Weights of a small GPT-style language model, trained from scratch on English Wikipedia: 2.42M parameters, 191M tokens.
Each number is 500 + 50 x the weight over its row's rms, rounded and kept within 0 to 999. Layers, rows and columns count from 0. Numbers have three digits each. The size before them is the row's rms in percent of the matrix's.

# layer 3 attention query, 128x128, rms 0.133, rows 0-33,64-96, columns 0-63
050:543554470504454530468557446491385514528505509555550414497607514502531541549486536477556516478526559464399522555390458556521528619534492527439513450485483525487491476480465484311471489506496408
067:468528532558495472559473522470504540536449456417498553496527421481460605410509515568526419412498449530540569509494433462627480481542450549522456494543505533456488554518471558475451567479534488
060:449543394406477489483499469496398355517479533476523431461542454407447462577544460525549478536461512457522509483459453451502503506521508506465461547504532483510520496453536546478485451439572507
078:593491608519556492517503510460507551523512472458512433497411441591483447475454475493471470549539464468476520588477426538410440499534459537554476482524468513475575472461519449401502551507550510
074:505517417403553569491544451530421389523416516482570434526561432433445510656509425506556468540453457548445538569518431492465455526515416461461528521493534441564448442491537516500508456498580487
092:470601462486557466529494430518443398485478535423469495529638449466329496571483471491503470453492424501533538467494450522384485574498454427463441520473468472572441409495502532497487451479544522
083:444587512470569515544514523571450458510505578561511453561574472446443459515478523526461439537475493493495486517556511496421456496478424459472427502485553482476502424483512550482540506381506573
096:527415536559525536573548549437515495463520457561538564466446597477606561424503568526552552539536481476467516521576555539556446461539574530489433463510486487397568529556499521518466515550417459
106:504606532525570481461522453553544418519490451343477451548552361491390493498526474486521403521448425427516547475529383461503543508487454458505496503542466500572444432529456497534503509523569505
094:574505499428520505459506499534473423478457485358512555513511422445424561512455360430562582511536446588512585515545454491575446606457527438504500517484463490553555508514558488467557499516554482
094:611522425524523538483553488539465420489439485416597482523503497441479531456430408509541551573504462540512501548488458508484431633475460405471551526517498528594502426491541457526494450526551486
108:463523499443503498516444581565586463531538486470394448519480529531356503563490552514487435433462482381512521590494427477454572549475528515625499463444478470503496516427539541568484601484545516
091:466405467504509479571573544538500564554495569590543528514477536523625498484499555458483559446514468517557491492565635550562444390514516563419518518487542522403484600518501449462529416524484427
096:446528430510500617493473502471440639471467590498448476508612518517501486514526501422448472503465520564495591358504458522447544555516497445467481506559520519606424524352558508485518508526536472
089:403507558475504517414445486457481567511529450566443523430502515469556590587558497441509548417534617474543537476447477490477558470528506523568408544472544453403535522433441386398463489409528506
105:561540508456516460513568462489500665525554495450504455499610563533463481476478497469484477564394609478535431427457483552443504482482455420530523394510592541540516538471501451516458528516460541
099:504528456512549497460464462393535453551427555549454411504515450455583495473490511537462543504505582543523452463512555457478530511468399480527455641505509525519498463521511398466480461453516564
090:483562538553550498479402507525551459537459531451489419463547424452470478479489420446408457534515432490520517576537521481549566546466517461569499447463478600473440440565498439519586568438528634
094:431506588566489458478506469479475501504486470487567504499476503528601531546491540606505446502466499484547443531478433472515600555530491536642442453523566528544525527515397409505495467566485504
105:474495636527492377446463482519496520580492523443416513465538461526481422478517461451449490588509506466543509496488518469451542467503507489582558515559542506512504624490435438541519560453472558
086:400521497455500443427495539441518432444481444510450617397469437393511530571597538521511432461487477486593507414457382466511558483498522462515512473536503503459418569559431416573499536632506514
104:485610478439468501478490381520427563445415468530448454528609464581537518555565574463497439522505612568492517468453486504499474532495457418438450603439563463519523517469449485374421465488604477
102:495463506551441517455506489470441580564536450412531530496502501437437552638456559533494575403486528445428509461433561551508510577454461535544498506537462547507487565401458479453540496511422600
080:478521515532443494535510561459504458460509521440492476453457566536453547504467457516474528448423457404492489521468409457465548577496511497609507487582585495493426553500464477504502674519497571
111:606429578542459500417466605576516458530482422510561490475468454410507451485444418530532420507518494536438477457465569450488504559459477512511520566543394439489426494529519492512507488436456523
096:501569511568551434440462434474573517509377499462438459479528390509485415548492575520483445536466535502525571505528521374521512524415519484569516618547528538542524472532430387455498462469498575
094:515488528452456542510480568552542527504547440503413549491579528413490540597464605584539506381521479538470515428516494527390440463431510491524520487501426552476412627433464527509528530487487563
093:525583474476434434510457552461433426505517411524470453490553471482532394463577502466436432504453509481637493422466526535427572460531536437541510516520535471591405547480517418596482531497514456
094:530413466538537543486418452457504378533434442551501491417526433378524459477515441535565553511558494576542425473546545523410442500519461530543443555548489478530496470490419420502524477452516505
109:549501478526522449549484386473495471484493531595461449468461514536493559447573521423551446509491503549546475469510422592558427507451580475529428556499540504553533469521518440551427515494532569
085:455459522465440498517488558516554538478533532537465561484526483468442552516427601538484501412445512413434536560466505528454536578427495522547546487529416485458498474512467462568531549605358529
091:513503522493416516441441503436487472458584440478475538463543509394477539517455531549496564390474516447556474497567435588482484591456477546552502605560499500584517522455441400545491484495498576
050:501513584521553515556516471538599497445453531467563555550575431464502449410514498471562407484514437543508574461533408570474473470498455544541474482423563504440545445491441478478478506499530496
073:490518564500579480542465470588489415499463493462531448527574539577422452568491495474514474552486407454555436452642447407397470497533503522545490601515520504583494540480507469617505452489522637
160:478501556453436575439436526545489487540487467471498534590525502511462529548458474486466550507553516472445610480515471518493418547538412609536487555415442485498564481503375533432427513531413526
084:454500500455583454577541452561541438523538463511515558546497565564454581496538522510516537482513500540530517618539383418565454518431461500550450492420486465577513415564556516572369492522524384
102:506520566480441458428405587464370566529449503428422490451478536447414478539471498387566493518395471482486536413502548501445434507524548475480439527531479524519469526457385482478527526570521557
100:433555580454579523521430498603552442553492523513549488591542503571528463413466462579452471529529541447529509493513443414480555536555403560557418550398449449501582512559420516522425523538477457
095:383518598443454555439421519464435525529432568417442482478487551533403461504513487436580460496435467461515499392523544475496452512487531569542403565506500457482454487493392437491495456606505569
107:503559502518414502514447536509427559438508599438439479608539500551441535527511449439490544479443481556454621388584549455490476529509503601512511518527503453531540547437494549485491536494554560
102:528531482568414593569547509578451538453530526532495509577517516566548528595480476463499443471533466509495551521638502463515469488535522585420479563441455525455561553408484594436504504462543506
109:575573578510518516473458535496590468542543454470527522476577468386521505513465560520552488524508467404400530490545447507404485514585465450547509499520521557557488503638464510532412570498427517
106:496491433509531444541587545503546486439551544498492645483523567468542545394556511523537617497432480555593456552405507503511530503418510583477497437558531491539477490533572508606509516523426441
097:462487550434475480488464548411421444545490458478453529582528494428458497474546462426505574478436459564489540366452615405600491584495435496532483571460500494579459537537463489558507442510533501
096:491507582530455502464333546459469520464455513470463507601479468441434445520494478403521542495455481502447583502421504412512468568529474544500476532519496507498466555513479495408500482498553495
089:486481505489509435457463567563546402484475410520573479612437553523465441457489483473534565557564430528527456495541438545500603469548460474361421509437433506552513477487436531535570456545505467
097:454547608482482452466502441457514490477491465478489466458530489582494515504508508529513476490546551481485486473472428380458526414531583477498551568542458494355535486540493432460552485459512462
085:383552497476458498542568446499569533508504553510500539414518511511544473377517551573523561448556487498510471496520566390531470502454461385571487599504528465526509419447538487530480480482530503
110:481555592500508521443448482520437577591414486489478439546554455518501530527442561448513450449525591466456582463471499493480508523577520494540451570400563430444532464456440461381449463519516600
103:450479539416506539517459511528507555465478443578451477457491586573390502543509505487489413536494558559512447461509529519424536520491570517556532437484577459485595443598438482496448587584503514
103:487517559478477552429450433411375676594437534471436568520587507528506506524521566518492601534495564479519584472474541455474436487496517477523488544477539500526456495494500389471467538528377599
111:414464464485583509483491511455560472542469570498540506431407430427463498470516478526486488532535464546595393479473575470533523568422590456476513527471535432490446522464456430571532510580481543
115:563476496607467467533498508434483574495442539465495548493467564571445593555505566514576515504507484479574516523496441468548520521534603569491564450526589506490485519605509428350523458494507511
113:501470487502533456540579552561399555549567547487558538504566540450512548515468406419487536497441534417562508477456516486517584493449486411492629503614501631511549521588576531507563529472571478
094:516448421551507516540478499541490516496568444515460526548470598511551526553480538505500545497449470430507464535492460539493448538459483571557477380515477500536460462592480531519539538440422469
140:506523529510472526470411420513444598495436454490432488540567516454526472572528572452513486458465596478425625434430496501461440569531463466513402589475539497506519473477458527378385492485538469
114:491513446548394556487488547440482515537513604489463550506480493506437616585458530514469517387496463543499521507471531544508441627518529675423539441473512533460416529472528501470559566524415617
106:529487441455428507575547605471593467504569507487612503444377576550424533471445593511516529439462431507500419616421459489479547534406549464563511583533531509534515456613563466472547500530486459
109:499489535454488505491510515446429419558487483553465486450497474555447473591523479505505485499408511491475500507510566417441535518473494562521561536559473406454424511483580514487446470461440561
105:518528555546539528466559435547370568530464506560422487511467497587386461454420473457466479453506415454454490496501535431527513557526483495598523450525575521547460502475444496508475547548460513
105:470508567513421467407479577510504537529442456457417585500602531534491592575442564576522564409468542488478482442472518574410536579498543586493490436545514469520512571472413476513507581584464558
111:420514484497477502464479605488422382587527415511470497508535450480487516506516522489450482505441434425558577399537501450465535447555539495564501402529519440550461592564552448556497519489490472
097:456459497550500555440523544562430463588433420471518624500492471446512504484453407486471552475517476501603494471564560446471484478539474583532435516500512441495507563423501476586478533453431564
095:447510492582525484496511389495505460516470467568399507420453421518446512486543515464450439510588533513526532447506564542505367502443569530465459518452520568512469560411541504535506576515509542
115:496521603497484466484496556490560569501420461456486545480506434427472535515431575560524449421551481463419482496476571471502533559409516485462529450500424567495430499487576424497553585570459577
118:496428520477407505505484540517493474633510541473505563454505550433431556461418495482416452386416490458480456446494507535462399509472543480455514517478392510559506525500551468512543487453501641
079:520528475507572503561457365526535435464507541602517551557521475587511550506490480585422498440536530529511473529488430521588544492457539544397527582405488457502536459562570509496413420449559422
# layer 3 attention key, 64x128, rms 0.125, rows 0-32, columns 0-63
113:581512555493496440421545481510482588518402476466520539514518503448508465478413491364568514483478602527483459570523509541459459628497443521515391416537489549426451521392533481460414502473502511
082:440547506420384524495398505579524574531517490482498524525541509503519585486497508450495491536501504431526545487525440497449453560548493567518448520396517403493542431533469486463442572526427590
078:569519530575472519481532505515514494476489518535454559427416522457433414459498469469628429436528518565463394523407547499534469539420497438499522410504417520452458479428547535483478480493508534
085:505426521452495412377539569488586539429470524504481518497553443477557470511452497440533566533439527556482510475455460484463478578481438523493441428561497488467438523567400376406469515456495449
088:504524544504559511385575521496462523463443467552560442427516444466425459464455506429616446517507505573498428475481606486438500563458518477498423471566456576510427493630537428436484439390499502
103:525449513441511562452572506499480469470471391569627486533450463435480494491365571479557506541510513502414453601428550485540434499532491494485474419507404554492505449488548535421542537444520489
088:510551483450559472486509514454584454504486383515538442571462446395490523499448459475545553507572609396465481530527496622493493426446440471493423504444527607529443547449580481529570517494467380
105:499451484637536378470445500542497549385533557414434518561532574543518509506492452523380539426422530531538561505462430452481526547505464491549493432536514475524569604458478555389446565524499515
106:566492536582524473523542479441538489417551463506570448529483447544423590423567461548557588539480423481462505447477482473485436443491472499549534437530514491517500443557429455535575520513521421
096:494454501479368433459590480473429540444515589542532506504552510544417443435435594436537478506413506551550445422393539534514449571487613456509450396548487516500441480550521451491522480463464510
080:536484530554458480444578489465462496479478523473623499470521502523438506496489505397514470518413522493424481474568550521438364531487509551422495516594445503505496458517545531491543420485476509
097:498499460459464537621568416453522497515564488549514433424479458626466493424519524551522490479488472584480463446428503404496434461568502505504489468483494485497472488531486500583484469581501576
093:387516516506556512455474539491522499499442522498462448502451495439540371456495576458475595515488481511555464519542557538484556475406555526494448541546514473394454546465553410499465440538476494
100:425575551343519555457545435493559507511443499577529580432590437411539457489489586488490492493549569530550452482609484600509502451534476538505493484502509515378523473553520474455498488434519576
095:485510486424559546483525513406525542496542534489478530470534544491570463499448553465574484500622630501521461517512424539476598555467560443513472516420524489445488499442574453512420469516524418
096:572515511472532571432481434563588427490456449564502431491473509449531486497522513530579435502602464575446552496569537480455511488585540562496469491503466492466430435586487567550523487425498454
099:542468585501621525469420428448559534490500600657580600469561475497564513497459574547477508440576515552493439570535535510440444514513593498433530547550503505472530412548395462485521486429434439
105:529555472463486501424519466543498523521488454488459574461508476446522635504400571468511513499523554459534524480540496572509535615439485532572479433496566488530527505580498449481472535466427563
110:505520512515558550493480532407469478572562539500555485506479531571551499423452611473589547478587479424475538535483473533466493491584508550508488441565543537599542412427469476470467427562455519
097:493481663459500536501461470523489649560429482456567518480515482474401507433469607466533529557477501537536496466444457411497548442396501546500541559551561555493444497495495429542440513533532366
106:467445523538494458416480545572517573460467503506475446537501609524595473541467465406549480512504500516474455519514420487474546615491490538538451503510545586534522424331470524459500495437582506
076:454567503481457532494552457508455495501552497570574576486548468583512466533608408543411460461534554532553485483507488553426484425516515529432542580456487462507517403404523533415407429534567461
104:636478515446584465496480512457505466502511494508510423510421395424403463457477432501524590551468464463378503627472522456623487461477504493564541477558467526498580498482501532507600480449462478
117:485443641580540525448467535521564573600427478446510479468575524499537440485457523391523512466477480515483480479530538435451502529547388503616432445522571539473496559511462526436515539536516507
119:532485510526441504456413517657477418410497437428500507536488474522513463522485420443485534491517388413474508486457470578550445547553489530467493465484437515540484568547489481488562576493501437
112:546524564370550512412456446500562524510455423545502546414566505565430473531465462515546514501515460527568490486648498508456521627475498495514447600469523534507477519518424493452454465488524476
092:632397453432567447492495469483479482485513450604449505373505532439449464410444500540439565464546489501505465501427505457572457481504471462439522467608459437546495516450513518554497554487545529
112:473478530497532497455479481488514512448471337434546467344515433447553472472489569414561426489505572514589501420463498488539482547493513460436446475442549549548436530620444451513562557455504505
100:537528524491477472557528518535556444439545481428486621535527447430510533502506469602520462471523573501434456520459503567556543633424478484444487515520536488488556592497448499567458549476480610
102:500496578501496495534531609560550467515441440477540597477477474504545565508543510537464388394545520479589480544576490555542526451471561536484470540483491468523544541596452514492503405518550441
100:591468446546573427527460451441401557535599513489410417500574453421506426470480525541452562498499456548460541497524493477517511473461464488487554538524489496441608555507482456519650577548461488
107:583559586496539431516439529523415495528488417431465546491537430406392490502489508417464496444538437506519513519534506480498588486447479433509536535525540559455565518522589566585509522532476588
082:490438561443466523434410538532514530452460484463511553560520557404428542512423474494507541507497437452497585467491457500460405563547452548572426511456471502503506457490441456406510560482423508